Weights of a small GPT-style language model, trained from scratch on English Wikipedia.
Size: 9 layers, width 512, MLP 4096 tanh GELU, 65M parameters.
Architecture: biases on query, key and value, tied embeddings.
Each number is 128 + 24 x the weight over the matrix's rms, rounded and kept within 0 to 255. Layers, rows and columns count from 0.

# layer 4 MLP up, 4096x512, rms 0.171, rows 2756-2769, columns 256-511
[[115 108 142 109 140 178 139 125 103 137 144 139 125 173 148 115 107 107 120 122  84 145 120 161  96 134 151 127 138 148 143 129 160  83 104  98 144 111 139 119 128 142  89 124 121 121 147 110 148  90 122 152 120 137 124 118 139 128 135 143  92 149 131 150 134 131 123 129 179 137 127  91 121 127 163 124 105  95 116 156  38 123 141 142 142 148 134  92 147  97 142 158 123 110 120 108 125 148 114 132 137  91 162 118 120 134 131 150 117 109 147  93  89 116 139 118 133 143 120 112 155 131 136 115 117 112  96 123 146 164 162 122 122 140 155 150 107 118 119 129  98 133 123  96  91 112 122 152 134 147  97 101 162  85  89 135 120 101 120 130 123 128 124 132 156 100 175 118 149 183 138 119 120 127 151 135 124 158 128 121 113 138 115 137 137 109  60 132 144 118 135  74 120 132 148 121 117 138  94 128 124 149 158 144 127  89 159 133 134 129  94 112 165 147 109 124 136 113 106  93 110  87 122 108 125 106 113  75 130 105 123 118 155 106 132 101 137 147 112 109 160 122 112 168 137 126  88 113 116 139 118 105 145  95 139 128]
 [100 126 165 138 110 124  91 128 116 104 146 149 153 161 171 114 115 108 128 113 166  73 153 115  86 129  97 119  97 139 106 153 133  97 153 133 164 120 119 164 141 121 107 141 116 111 143 137 114 121 136 144 126  95 109 128 127  80 149 157  97 142 164 146 146 138 146 102  36 107 130 117 124 140 130  83 135  92 150 130 123 144 136 118 166 131 152 163 123 165 132 122 138  87 115 105 118 148 148 116 112 132 151 109 141 123 114 116 118 166 115 122 156 114 133 124 139 136  62 120 144 145 172 105 141 118  95 136 127 150 148 129 108 103 122 143 158 125 144  93 150  74 149 100 132 159 121 136 112 133 115 146 140 109  86 128 110 117 165 143 125 119 148  98  77 166 111 114 132 104 127 104  93 132  97  97  87 120 113  91 145  87 134 144 129 152 116 136 107 132 155 146  95 119 145 120 149 126 114 135 152  93 150 132 150 119 106 113 137 128 146 129 156 143  82 130 138 154 165 136 149 170 109 141 125 178 161 132  93 122 140 122  88 112 110 142 128 107 144 132 126 112 157 111  96 113 142 110 110 110 119 123 102 145 124 117]
 [102 160 145 163 151 124 118 171 114 128 123 124 144 163 178 108 101 142 146 147 123 142 143 139 120 138 153  83 136 133 115 129 143 140 127 102 133 128 124 122 159 108  94 109 132 139 140 148  68 148 171 131 162 144 116  91 142 104 123 106 108 141 120 136 119 132 129 127 147 142 128 149 131 125 121 123 100 144 184 134 118 123 150 134 172 121 103 101  94 125 120 114 106 125 110 114 115 147 170 135 127 121 119 158 124 134 151 143 168 168 168 152 116 145 175 104  88 122 149 183 107 117 127  61 118 123 102 122  96 114 146 147 136 104 164 126 146  73  92  98 162 142 128  93 118 119 107  95  79  73 106 134 115 119 161 107  95 124 194 132 103 123  95 122 117 108 123 119 145 114 145 120 175 142  97 152 151 112 112 130 185  96 145  80 163 154 134 159 107 124 145 155 102 170 143 133 135 187 140 113 133  91 107 139 111 100 102  79 151 134  90 157 100  69 133  95  82 172 140 166 112 133 170 130  99 158 130 141 127  86 121 153 117  99 149 178 137 121 117 198 147 119 132 134 124 148 124 105 124 125 105 135 140 146 115 115]
 [130  81  98 150 168 134 118 125 155 125 108  78 152 121 117 138 138 122 190 112 166 135 112 172  55 222 137 120 174  57 121  80 149 179 112 105  82  76  92 150 108 128 119  99 134 144  97 148 154 139  89 143 100 108 150 103 121 138 114 150 122 115 124  91 126 102 128  94  63 124 131 126 103 101 161 117  93 126 154  92 106 165 135 127 102 127 180 152 151 127 105 184 121 148 120 119 130 145 151  77 139  69 128 139 105 138 109 153 131 117 139 130 155 166 123 109 116 148  93  91 120 132 174 126 140 179 136 116 150 164 116 122 149 121 114 149 203 167 118 106 176 129  82  80  93 159 162 162 142 149 118 151  76 158  70 134 138 145  98 145 161 121 157 160 164  92 122 120  91 127 144 129 120 113 122 124 117  61 142 120 166 154 135 106 104 171 174 161 178 143 169 172 105 107 127 110 147 127  64 140 148  86 124 176 108 119 154 111 121  90 142 140 119 117 113 118 143 137 101 119 124 160 113 122 182 113 138 109 200  77  82 100 106 159 180 114  93 182 128 131 149  94 106 106 111 129 128 109 116 141 112  78 158 142 133 131]
 [ 60 190  99 173  83 145  98 116 132 105 143 156 134 157 136 117 154  99 129 137 176 172  85 151 115 125 114 118 174 136 107 150  97  90  92 107 132  99 115 101 139  96  98 110 178  77 119 109 151 107 106 129 166 118 145  80 123 160 131 167 147 103 146 119 128 119 134 123 118  87 154 129 168 135 103  91  89 143  86 135 112 154 144 141  89 101 159 125 112 126 154 115 136 132 129  99 165  93 110 127 168 145 144 137 109  93 125 162 140 114 145 193 141 183 119 108 121 110 129 128 123 120 134 116 129 106 156  82 133 110 158 132 129 116 147 159 127 148  95 133 145 134 106  96 155 120 168  94 129 142 115 121 130 168  98 128 146 130 110 111 109 100 120 115 123 108 167 188  92 158 125 106 151 119 142 106  92 139 131 123 179 124 117 117  92 111 122 100 122 170 156 127 158 146 157 126 121 125 172 126 137 119 166 100 101 102 117 166 181 175 157 107 128  90 184 114  73 137 105 148 144 148  71 117  97 143 164  94 158 147 144 142 121 114 164 128 110  74 103 124 163 110 101 156 112 136 122 107  97  96 117 164  92 128 105 123]
 [ 92 107 146 129  94 104 127 140 121 163 131 132 107 110 184 150 197 152 116  92 120  99 130  63 100 145 153 157 172 141 117 157 110  82 166 123 160 135 135 106 102 112 142 115 108 129 151 125 216 124  70 121 109 129 164 172 122 105 127 136 123 163 143 112 134 103 173 138 117  95 124  91 164  82 107 113 112 108 165 138 148 132 165 103 160 142 138  96  87 141 134 139 102 136 134  96 133 118 150 118 108 162 103 144  94 108 151 132 114 121 132 135 175 113 109 118  79 116 104  91 123 126 139 107 138 148 171 105 135 156 104 111  71 128 111 120 134 146 134 135 126 129 161 152 115 126 105 145 116 148 119 137 147 110 114 125 130 140 129 114 172 141  83 172 130  98 134 104 130 132 120 124 183 117 118 125 140 142 105 118 158 118 124 163 138 134 127 172 139 166 119 108 130 150 114 149 102  83 104 137 151  67 125 127 155 145 134 115 143 143  85 109 151 153  92 148 130 123 150 159 128 130 164 165 128 102 110 144 100 161 129 139 102 135 101 151 144 136 112  95 147 120 172 148 106 116 163 101 131 104 109 133  89 131 140 141]
 [110 121 140 149 100 104  97 159 114 139 123 139 119 109 143 111 132 174 121 140  83 116 102 110 135  91 166 180 123 129 141 135 110 155 145 121 106  95 167  97 107 133 108 138 122 134 118  97  90 107 141 167 171 144 140 143 156  85 154 114 131 160 101 122  93 116 175  96 110 148 154 124 174  87 141 120 112 142  86 122  91  88 129 162 133 118 165 106 110 132 121  98 150  91  90 171  84 175 110 185 126 114 134 179 172 130 139  91 142 135 133  95 139 123 109 129  90 128 108 173  96 202 181 131 143 160 134 106 122 129 118 123 106  94  96 118 127 109  92 100  94 176 111  95 119 195 112 151 147  64 106 140 142 109  93 182 114 105 139  90 113 123 133 165 131 138 118 140 188 134 129 118 131 143  87 114 147 161 126 110 173  99 100 117 110 133 111 143 177 105 116 124 154  97 154 107 144 129 133 125 157 113 121 141 113 145 162 112 129 146 136 126  99  83 151 174 112 144 110 142 146 115 168 134 148 161 130 186 130  98 108 126 164 157 130 158 107 131 102 103 113 127 121 111 134 131 133 140 110 129  75 138  96 113 112 107]
 [131  99 137 110 130 119  81 121 116 136 124  52 150 102  76 113 131 150 140 172 119 128  99  78 115 139 122 118  74 127 153 150 132 171 122 124  63 172 114 161 141 127 128 110  88 142 141 132 124  99 113  96 125 146 170 149  89 116 135 145 124 131 132  85 124 113 114 129 133 118 117 124 106 133 125 154 159 140 162 152 146 185 177 132 149 100 131 100 106 128  73 178 145 119 106 108 166 116 126 131 150 161 160 116 117 151 102 150 151 110 100 109 124 141  84 114  89 146 158 156 137 133 143 142 187 124  86 133 149 122 117 157 168 148 128 152 116  88 121 134  96 156 108 115 151 173 144 111 130 127 120 130 110 139  88 142 133 127 129 132 113 105 135  83 108 136 151 167 123 110 140 107 118 155 109 169 148 132 107 125 142 130 103 129 121 154 164 131 156 161 140  93  93  83 113 110  97 117 118  79 141 137 154 132 155 113 132 142  88 111  84 108  94 100  97 120 122 139 102 102 100 113 120 152 138 125 121 182 107 156  74 135 141 176 112 143 125 129  95 139 135 141 140 146 122 111  69 149 154 140 117  95 110 173 123 150]
 [107 112 108 115 102 101 128 126 183  91 135 157 149 112 162 116 114 157 169 125 154 162 152 115 144 147 162 132  82 128 103  81  93 139 115 114 136 156  73 110  95 129 131  95 130 104 130  79 166 123 157 150 122 139 105  96 147 120  94  98 128  96 121 127 102 127 149 116 119 115 105 145 136 153 115 132 164 100 122 145 144 120 120 135 156 141 154 149  86 127  87 157 130  93 128 160 124 126  92 155 116 146  85  81 161 138 110 126 132 177 143 131  84 140 105 134 142  96 135 129 180 160 121 105 122 106 138  91 142 113 114 143 113 154 125 110 134 128 125 137 164  96 121 105  95 120 167 113 122 130  70 124 160 116 112 117 137 158 112  85 182 147 118 144 149 125 105 148 154 134 158 142 168 142 110 131 138 123 116 180 104 151 177 103  78 157 125 125 111 175  90  89 126 134 118 149 139 120 167  99 122 149 127  96 117 195 149 149 109 115 153  98 122 139  95 136 170 188 133 124 173 118  92 151 132 182 100  98 151 125 161 135  77 135 116 140 131 125 103 133 107 141 137 119 154 143 168 116 172 155 136 139 113 117 119 106]
 [115  93  92 139 130 158 126 143 124 156 118 142 127 118 112 115 114  99 156 140 133 130 157 171 158 136 137 118 162 142 132 125 156 111 100 131  72 136 103 108 154 115 147 129 151 118 111 115 119 107 109 164 111 152 106 116 115 124 120 141 110 165 155 133 118  99 119 150 148 144 120 100 150  95 138 141 133  93 127 153 109 121 110 147 126 111 102 118 132 115 155 188 110 121 150 169 151  85 143 122 129 127 120 115 149  98 126 146 115 127 124 139 105  80 154 131 143 109 102 126  90 148 133  71 135 135 161 151 132 104 138 150 113 117 107 144 132 101 115 136 150 123 174 166 129 137 109 113 130 111 140  79 150 167 130 133 100 157 132 183 139 149 146 121 124 130 125 157 177 114 132 112 119 120 133 145 131 157 174 162 101 122 167 133 143 131 117 134 148 110 119 139  82 120 122 177 121 132 149  97 143 112  87 130 132 150 108 146 121 131 143 138 127 143 138 109 144 109 143 165 150 116 150 122 103 123 118 148 154  88 119 141 113 137 163 157 157 161 131 118  68  96 111 157 157 107 125 109 114 111 139 107  96 106 118 116]
 [107 127 134 147 153 128 131  86 146 129 164 117 106 134 142  99 131 125 126 140 139 101 135 143 123 118 138 103 140 114 167 105 103 140  83 113 129 102 116 119 138 120 141 133 109 132 136 158  91 113 118 105 142 104 135 111 154 139 126 141 157 109 161 156 148 149 130  78 170 125 180 143 156 123 145 116 140 134 146 106 133 125 150 130 134 128 123 114  90 127 124 122 139 145 128 124 170 165 130 111 139 150 106 137 136 174 110 129 110 143 113 142  90 125 116 123 108 110 141 133 180 114 135 119 116 101 159 125 105  88 139 116 136 101 103 120 142 139 111  93 146 143 127 128 135 143 105 131 160 167 112 127 145 125 149 124 129 132 126 157 170 152 115 132 150 114 114 151 175 129  94 128 136 131 116 125 107 136 118 117  95 130 118 128 119  99 146 105 141 130 141 125 138 151 109 120 130 121 105 135 138 170 138 139 157 145 109 141 128 121 133 126 141 122 166  97 120 102 156 116 138 134  96 129 133 140 203 145  73 117 125 134 128 112 135 127 102 126 170 133 110 118 166 164 152 134  86 139 143 134 159 117 134 128 125 115]
 [141 128 137 147 154 131 114 119 185 106 155 122 149 133 153 104 110 103 152 158 136 114  99 154 129 154 159 159  72 131 134 133 129 116 120 137  82 106 175  97 108 143 155 125 165 158 149 150 166 108  61 167 121 148 109 147 133 120 153 119 140 120 118 150 143 144 131 146 127 112 119 106 132 115 154 121 185 130  99 112  86 148 115  95 147 168 153 113 142 123 109 134 147 166 144 120 128 153 150 170 107 104  84 142 109 122 106 136 170 129 151 136 147  79 122 193 125  99 167 132 128 167 123 120 112 157 117 132 137 105 107 125 153  85 145 165 125 113 120  95  98 141 117 120 124 142 151 151 104 154 121 108 130 133 101 132 119 120 130 127 110 122 120 144 147 138 131 133  99 162 121 141 126 144 162 131 119 138 138 128 124 137 131  97 147 132 115 166 118 126 147 112 105 133 158 117 110 104 141  95 121 153  90 126 131 118 135 137 146 134 135  86 118 113 145  97 141 139 131 147 127  88 169 145 129 145 131 141 130 145  89 117  77  72  61 141  98 132 110 109 126 121 151 108 112  95 114  93 137 130 136 139 118 112 153 121]
 [135  90  94 153 121  85 122 136  76 138 116 137 134 136 149 146  87 100 145 156 126 104 136  92 124 128 117 108 100 136 155 121 118 130 130 127 150 111 174 124 135 120 112 178 148 133 116 152  93 127 107 140 155 128  83 154 163 139 141 126  61 149 165 142 144 105 100 123  89 132 117  96 124 129 138 101 146 127 108 136 136 145 115 144 112 142 168 104 123 154 113 100 163 110 151 130 114  93 115 137 125 146 125 114 100 100  83 118  99 151 137  87 120 103 130 141 143 137 176 165 136 152 132 126 118 131  99 145 113 151 147  61 131 119 160 131  52 150 198  50 134 167 115 126 121  98 126  97 134 142 131 106 123  78  90 106 102 123  97  85 124 111 101 160  99 147 101 139 123 114 110 117 128 132 160 101  97 120 109 115 121 140 102 100 111  93 141 146 168 108 116 117  70  99 148 184  88 148 104 106 103 122  73 106 104 143  78 154 114 149 117  81 129 120  96 144 112  75 102 149 139 126 108 131 126 128 134 126 152 145 114 159 127  90  70 140 166  93 113 132 110 105 126 121 135 117 115 101 169 152 149 158 119 108 160 115]
 [138 141 152 156 149 182 171 160 134 131 141 131 154 135 116 103 121 127 103 137 135 147 105 131 141  95 104 105 130 113 176  68 107 154  98 142 141 121 115  97 113 163 152 140 140 118 197 121 134 116 155 104 137 120 189 113 150 158 119 139 139 113 111 121 114 116 136 114  67 187 142 139 102 169 126  94 121 125  82 154 161 113 143  86 119 140 133 107 151 199 163 134 162 124  83 114 162 186 113 161 138 136  88  80 120 136 104 180 151 126 156 122 131  88 141 138 118 108 164 111 144 150 133 102 129 123 124 137 138  86 173 125 141  85 149 147  82 113 121 106 157 144  98  98  95 159 117 109 140 124 113 152 123  86 170  96  70 117 112 118 110 118 120 159 135  97 132 121 143 141 134 131 115 108 104 147 109 142 111 148 139 140 103 147 117 115 130 132 100 121 119 120  89  79 170 169 147 144 117 124 151  82 117 147 115 130 172 145 141 110 110  95  96 177 136 146 146 126 143 115 140 157  97 117 111 128 127 136 110 101 124 122 160  99 174 110 128 148 166 139 121 129 154 115 103 129 165  84 140 114 178 139 117 136 145 104]]
# layer 4 MLP down (transposed), 4096x512, rms 0.174, rows 2756-2768, columns 256-511
[[133 183 162 159 114 138 110 106 153 116 105 126 121 143 136 240 105  68 118 166 157 117  84 119 104 120 111 104 117 139 122 103 127 131  88 128 143 188 128 104  95 135 161 158 103 114 122 118 118 118 131 115 152  95 123  89 123 142  96 116 148 132 148 128 121 134 150 158 102 111  94 110 158 145 150 137 113 169 121 189 143 161 150  89 158 164  62 104 124 151  73 104 142 109 135 134 120 116 145 160 132 138 115 102 145 128 136 138 187  99 116 120 101 127 127 131 145  97 162 102  82 116 158 129  85 166 150  98 143 127 100 111  71 115 162  96 125 117 140 104  73 112 134 116 152 116 186 123 153 154 138 162 150 113 125 135 140 164 116  84 143 140 170 145  91 109 173 104 159 116 151 122 113  93 132 139 113 149 141 110  86  45 144 141  80 141  87 129  72 101 122 145 123 114 136 168 102 148 147 133 112 157 136 149  96 153 130 104 155 108 130 146 160 129 159 129 128 123 125 119 149 118 128 131  97 110  90 105 114 119 142 130 123  55 129  80 130 103  90 134 104 129 152 154 133 121 109 135 179 185 105 124 133 118 147 131]
 [123 126 141 120 144 107 133 124 164 150 140 127 142 150 146 158  59 120 149 123 152 147 129 114 135 121 145 147 126 106 120 135 113 170 100 112  73 132 117 109 156 141 147 135 151 122 146 100 118 155 104 131 141  97 121 119 147  89 130 115 177 142 141 170 134 179 121 136 148 155 123 127 144 145  87 135 115  77 158 147 128 121 118 101 101 128 153 176 151 102 101 113 119 177 102 127 138  81 103 139 118 139 161 112 146 107 122 139 128 142 126  91 138 108 130 148 148 141 103 145 122 123 127 111 124 128 109 139 110 133 133 142 130 101 134 159 157 128 146 134 133 123 109 145 103 151 155 100 115 141  98 134 137 134 131  96  75 153 110 137 147 154 157 129 134 114 107 150 156 118 145  93 122 130 106 122 129  96 164 148 136 101 114 129  97 124  74 114 116 126  95 104 150 117 153 116 119 161 120 180 150 135 161 103 129 146 128 118 105 140 140 121 134 152 167 140  60 133 140 116 113 153 120  99  95 106 147 115 122 139 122 137 126 116 118 154 155 110 141 114 131 126 127 121 117 131 114 126 150 146 123 141 128 112 100 167]
 [127  91 125 114 185 129 120 135 106 121 116 120  88 150 110 120 104 146 142 124  85 107 165 102 111 122 129 165 131  92 112 118  73 173 137 147  96 136 154 144 131 120 153  83 104 138 120 108 127  72 111 103  74 145 115 118 131  72 121 132 118 122 139 142 126  99  88 142 105 163 143 103  99 141 164 147 119  98 106  84 125 162 148 109 113 115 138 126 158 147 160 116 126 157 156 111 132 107 134 121 117 146 196 121 132 123 102 144 123 128  80 132 159 138 126 130 128 133 137 117 174 120 167 144  74 139 123  89 111 146 145 115 144 150 106 123 137 143 129 154 143 102 173  88 108  82 138 145 124 112 133 128 126  99 134 171 122 144 107 103 125 171 149 153 155 156 142 120 178  97 139 110 132 137 157 167 104 101  97 142 133 141 149  98 172 126 127 128 132 140 115  75 126 103 160 151 152 105 133  90 157 173 152 135 114 189 135 142 127 101 185 121 173 107 113 104  99  63 172 143 128 187 146 127 163 111 171  97 123  84 130 191 130 140 116 119 141 150 135  98 153 164 113 115  97 135 136 120 112 171 147 151 104  91 118 138]
 [115 142 183 121 135 141 119 129 123 135 181 129 115 140 122 134 155 105 102 154 131 103 132 142 139 135 152 119 129 162 105 135 108  74 148 120 128 151 127  90 124 128 159 193 133 135 144 104  85 108 181 100 111 155 167 158 154 107 132 137 115 135 154 140 136 155 120 148 138 182 143  85 158 168 126 131 163 158 101 141 156 147 124 119 101 126 106 142 146 112 121  69 133 161 121 145 114 118 101 143 135 119  92 132 173 149 109 108  95 157 125 119 159 119 120 131 148 130 136 138  84 127  94 110 103  94 118 121  99 105 131 141 107 154 119  94 112 111 120 135 173 158 215 152 152 107 130 103 146 110  99 180 182 178 171 131 147  83  91  82  69 160 116 127 130 119  88 102 162 147 126 142 123 135  88 116 132 190 130 107 141 114 104 156 124 120 125 113 102 114 134  86 114 179 129 170 106 127 163 143  90 128 159 128 136 130 113 118 138 143  94 118 109 130 105 118 104 100 137 160 106  94  99 165 121 121 119 116 141 140 151 116 150 114  93 121 153 117 167 149 108 136 135 158 124 118 142 122 131 146  86 146 102 112 106 107]
 [155 119 134 111 138 101 119  98 139 103 118 113 137  63  92 124 101 139 117 129 163 137 122 124 101 106 139 169 140 103 113  96 147 156 128 127  92 120 163 127  81 160 126 141 111 123 146 162 113 106  73 136 168 119 127 138 112 161 161 101 121 111 161 121 150 148 158  94 120 132 134 135  75  86 106 130 125 147 137  95 112 100 131 109 128 156 122 118 148 117  92 118 141 137 118 188  90 135 130 142 136 132 119 138 104 143 145  80 124 108 121  87 129 122 111 158 131 116 140 115 146 146 111 138 133 113 155  92 141 144 123 116 128 159 112  81 142 103 103 157 131 113 122 137 115 113 129 148 107 120 135 102 153 126 151 154 118 130  87  99 115 136 146 145  91 106 120 115  87  94 126 131 144 134  83 142  91 117 135 111 127 129 171 146 138 127 115 136 133 108 101  98 103 101 111 143 105 113 106  60 108 178 115 126 116 144 141 199 134 178 122 111 140 112 109 103 115 130 146 146 149 159  94 123 124 145 110 131  95 105 128 127 130 155 135 148 117 193 134 152  99 165 140 193 109 159  88 123 104 139 133 118 124 126 132 168]
 [120 125 129 155 100 132 152 115  97 128 163  95  78 161 156 109 105 103 116 128 125  84 126  96 114 112 122 130  80 123 146 128 127 154 148 143 129 121 151 146 117 128 100 132 135 151 146 109 118 154 154 160 114 125 140 113 118 149  59 134 145 125 129 115 141 138 124 149 133 138 104 133 139 138 136 112 133 115 118 100  86 102 107 129 127 120 130 107 120 118 149 134 130  99 145 127 142 119 137 107 129 133  95 131 165 142 124 128 138 115  94  89 128 114 156 149  97 110 142 117 139 142 103 120 106 105 143 194 153 151 127 134 156 144 124 168 162 160 130 124 156 121 114 152 100 157 148  91 141 144 174 121 130 159 144 138 119 157 113 100 146 122 144 113 138 131 111 159 116 156 128  95  91 129 130 123 156 178 139 117 137 161 154 125 124 143 140  98 137  96 128 122 127 154 145 124 134 140 134 134 121 140 138 137 122 103 140  83 112 157 129 137 119  86 141 137 144 147  94 127 118 126 128 111 136 145 108 109 120 101 130 130  94 124 115 116 125 149  83 118 115 102 122 142 122 143 142 125 140 159 118 143 121 142  97 137]
 [108 104 103  84 128 118 152 108 115 113  98 137 129 141 152 124 129 130 114 132 136 126 133 129 142 145 131 128 111 140 130 118  97  90 124  98 110 104  72 133 114 159 155 140 132  83 130 111 127  90 125 127 133 124 134 134 134 141  92 136 150 131 154 130 151 122 114 167 124  93 177  93 107 119 129 104 157 124 117 109 118 158 103  90 168 117 116 118 150 167 128 154  69 132 139 130 128 130 128 110 148 152 135 156  97 125 115 115  76 111 168 128 111  92 130 137 134 106 109 102 144  64 107 152 101 117 171 108 134 143 137 113 142 132 138 133 152 136 103 164 126 125 115  83 123 108 149 142 131 119 161 159 110 136 143 148 179 126 139 118 105 129 144 109 132 142 118  64  99 136 117  83 124 121 138 120 124 114 129 136 135 141 124 162 121 140 155 145 141 162 131 131 108 176 125 138 134 132 123 155 105 147 135 147 162 132 136 111 115 112 142 155 129 203 107 131 151 130 112 116 120 159 120 149 117 115  92  90 133 142 143 130 113 173 139 142 127 130  84 185 166 127 156 107 128 131 131 132 125 127 133 138 133 140 114 119]
 [150 154 101 104 116  90 110 139 128 138  86 121 148  73 119  93 142 109 148  94 177 102 139 133 149 117 103 135 115 143  97 132 123 124 112  79 111 112 153 132 135 113 157 127 134 105 136  71 121 130 128 152 124 106 102  83  93 128 132 106 122 165 127 119  99 134 128 125 123  92  87 142 122 156 130 122 159 145 102 112 116  70 129 174 122 145 156 156 170 117 120 108 153 132 154 134 107 164 115  95 157 115  98 120 156 113 174 119 115 123 153 120 122 146 132 138 130 153  84 124  84  96 133 124 113 107 133 111 111 116 107 151 126 107 125 101  66 152 116 128 113 105 144  63 117 100 109 136  81 130 128 116 141 112 123  84 132 118  99 172 111 120 112 159 174 147 120 115 128 172 115 172 130 143 125 128 105 103 161 161 173 114 159 126 145 143 158 141 113 116 131 166 115 156  84 139 127 135 176 145 149 122  98 146 134 151 125 145 176 159 185 147 129 122 145 136 117 107 107 120 115 116 134 140 127  75 113 119 118 106 167 159  92 140 114 129 122  94 169 136 112 116 115 103 127 101 129 112 150 162 131  91 150  87 123 131]
 [115 115  55  98 143  83  93 129 129  94 108  78 132  94 131 134 155  90 171 125 147 145 102 161  78 101 106 122 106 185  86 165 138 141 124 127 130 123 145 143 158 118 126 111 138  90 151 144 141 165 156  69 116 150 108  95 117 113  72 135 109 117 126 120  96 138 122  49 103 102 156 185 128 127 115 118 127 128 124 154 145 126 103 135 126 134 130 159 178 118 146 136 161 158 134 120 158 104 166 126 130  90 118 127 128 112 134 133  80 115  95 129 119 114 145 113 134 124 112 111 156 116  79  96 106 134  81 119 112 152 128 118 125  99 129  89 118 169 110 140 176 185 115 140 130 150 126 122 120 110 133 148 123 159  87 107 133  57 104 131 168 142 153  96 138 141 139 103 201 131 143 158 128 140 129 138 142  15 164 149 150 100 130  70 176 146 154 150 124 109 129 100 107 134 149 156 132 140 123 135 121 107 142 136 101 121 140 126 133 121 137 135 136  87 129 107 126 156 134 115 129  98 112 124 178  84 128  94 142 129 146  99 126 133 145 171  77 152 109 147 125  67 124 115  91 131 164  98 109 181 105  91 128 119 149 148]
 [165 100 128 121 111 108 155 119 161 113 131 119 166 154 102 178 149  84 148  97 138 122 136 133 166 141 106 151 136 153 110 121 126 140 110 127 114 105 138  87 106 174 171 173 116 132 125 135  95 146 122 129 129 103  80 137 152 102 132 134 178 109 132 132 106 118 120 140 129 113 171 159 126 137  79 128 163 166 100 110 154 119 139 161 118 145 112  96  90 177 134 166 124 102 128 136 123  76 135  98 112 110 127 114 102 122 122 120 102 121 123 145 109 162 107 143  86 152 115 151 125 139 146 158 120 115 120 147 135 122 137  95 172 177 171 112 118 134 103  86  95 125 143 114 153  61 108 122 120 112 108 131 122 105 124 148 151 117 112 147 135 111 165 117 138  96 177 111 111 152 132 107 124 165 121 137 165  97 125 209 116 148 107 104 112 167 121 137  83 131  73 158 104 142 155  82 125 122 160 120 131 107 155 136 132 113 152 137 130 108  97 150 124 116 123 114 176  97 112  64 131  76 116 136 139 131 178 139 148 133  73 112 154 110 140  93 106 133 118  98 120 151  58 130 121 133 164 181 119 141 122 129 151 158 121 195]
 [119 134 147 154 142 102 130 136 121 103 121 161 124 134 126 112 104 109  86 119 160 110 112 120  87 132 132 129 135 101 142  89  94 148 116  54 133 152  98 146  58  99 113 157 101 160 131 148 131 128 128 123 128 134 115 154  79 108 133 117 138  98 142 128 150 142 173 143 149 129 126 123 125 115  92 118 130 150 142 131 174 133 141 111 138 141  85  76 102 165 137 102  82 113 114 120  77 145  88  85 127 105 156 144 120 129 114 140 114 120 103  98 110  93 130 137  90  89 112 100 109 123 125 122 149 149 139  98 129 120 121 118  89 140 100 128 168 135 130 136 134 116 133  84 119 128 113 136 155 177 125 139 113 153 135 121 140 128 112 162 133 109 121 117 107 126 100 139 120 131  92 103  92 108 122 139 147 159 131 109 151  97 135  95 109 138  95  88 122  72  90 180 148 130 117 142  98 129 109 139 101 109 107 140 122 144 148  96 173 167 140 115 115 138 138 158  82 118 169 156 110 139 112 168 147 107 129 128 103 124 123 153 137 165 121 129 124  86 124 149 128 136 135 117 151 145 110  96 132 116 123  86 137 158 117 156]
 [117 125 159  78 124 135 104  92 151 130 137 114 127 180 161 164 128 153  95  79 136 143 170 113  97 115 129 122 134 119 115 148  86 134 159  96 126 134 152  73  84  95 128 143 119 120  78 122 129 124 145 179 134  87  90 143 148  65 133 114 130 153 142 130 158 121 136 117 153 122 120 126 144  92 178 129 119  94 147 108 175 127 133 139 137 157 149 127 138 122 141 117  95 107 162  81 179 175 108 138 144 109 114 104 104 159 136 143 111 130 143  94 137 124 161 138 183 107 111 100 108  85 145 131 143 131 109 176 166 126 143 133 129 138 105  71  81 100  90 131 121 148 138 121 138 125 119 101 158 107 122 135  84 114 163  71 160  90 137 121 125 119 145  79 154 108 160 103 131 169 164 127 132 147 107 134 133 151 123 103 157 136 116 115 132  93 109 149 111 156 130 131 136 145 149 117 121 118 137 191 140 142 115 151 182 129 112 152 166 156 135 110 125 104 113 100 125 139 129 162  90  64 105 112 128 103 109 104 124  93  93 160 107 109  54 112 123 124 129 143  96  90 128  92 100 108 144  98 149 140 138 159 141 145 141 125]
 [124 155 131 140 129 128  89 176 125 161 127 122 130 109 150 169 142 103 153 106 139 134 129 153 113  67 168 131 190 134 119 127 122 141 144 172  63 140 160 116 146 121 143 127 134  97 150 140 125  94 149 143 127  93 119 160 126  92 125 165 122 171  98 133 124 133 104 112 130 107 102 193 104 138 132 147  90  88  96 137 134  91 113 126  83 131 115 127 119 105 134  94 139 113 140 146 121 137 121 131 156 122  97 119 116  94 129 101 108 159 104 122 174  94 184 161 107 148 161 166 172 118 115  96 149 111 149 135 126 113 150 115 149 109 200  83 121 119 158 119 138 144 132 168 100 154 154 166 134  91 140 150 108 102 109 121 116 111  95 117 137 135 163 123 121 170 134 155 137 139 115 150 125 152 148 148 132 109 131 132 103 167 149  87 147  98 161 163 199 107 146 121 130 111 111 129 108  71 122 131 118 130 111 111  91 164 132 132 127 111 183 108 116 117 111 141 121 145 108 170 111 148 164 125 139 134 125 101  79 137  80 141  99 120 148 106 126 139 180 128 110 106 155 109 103 129 168 130 112 138  80 125 120 140 113 121]]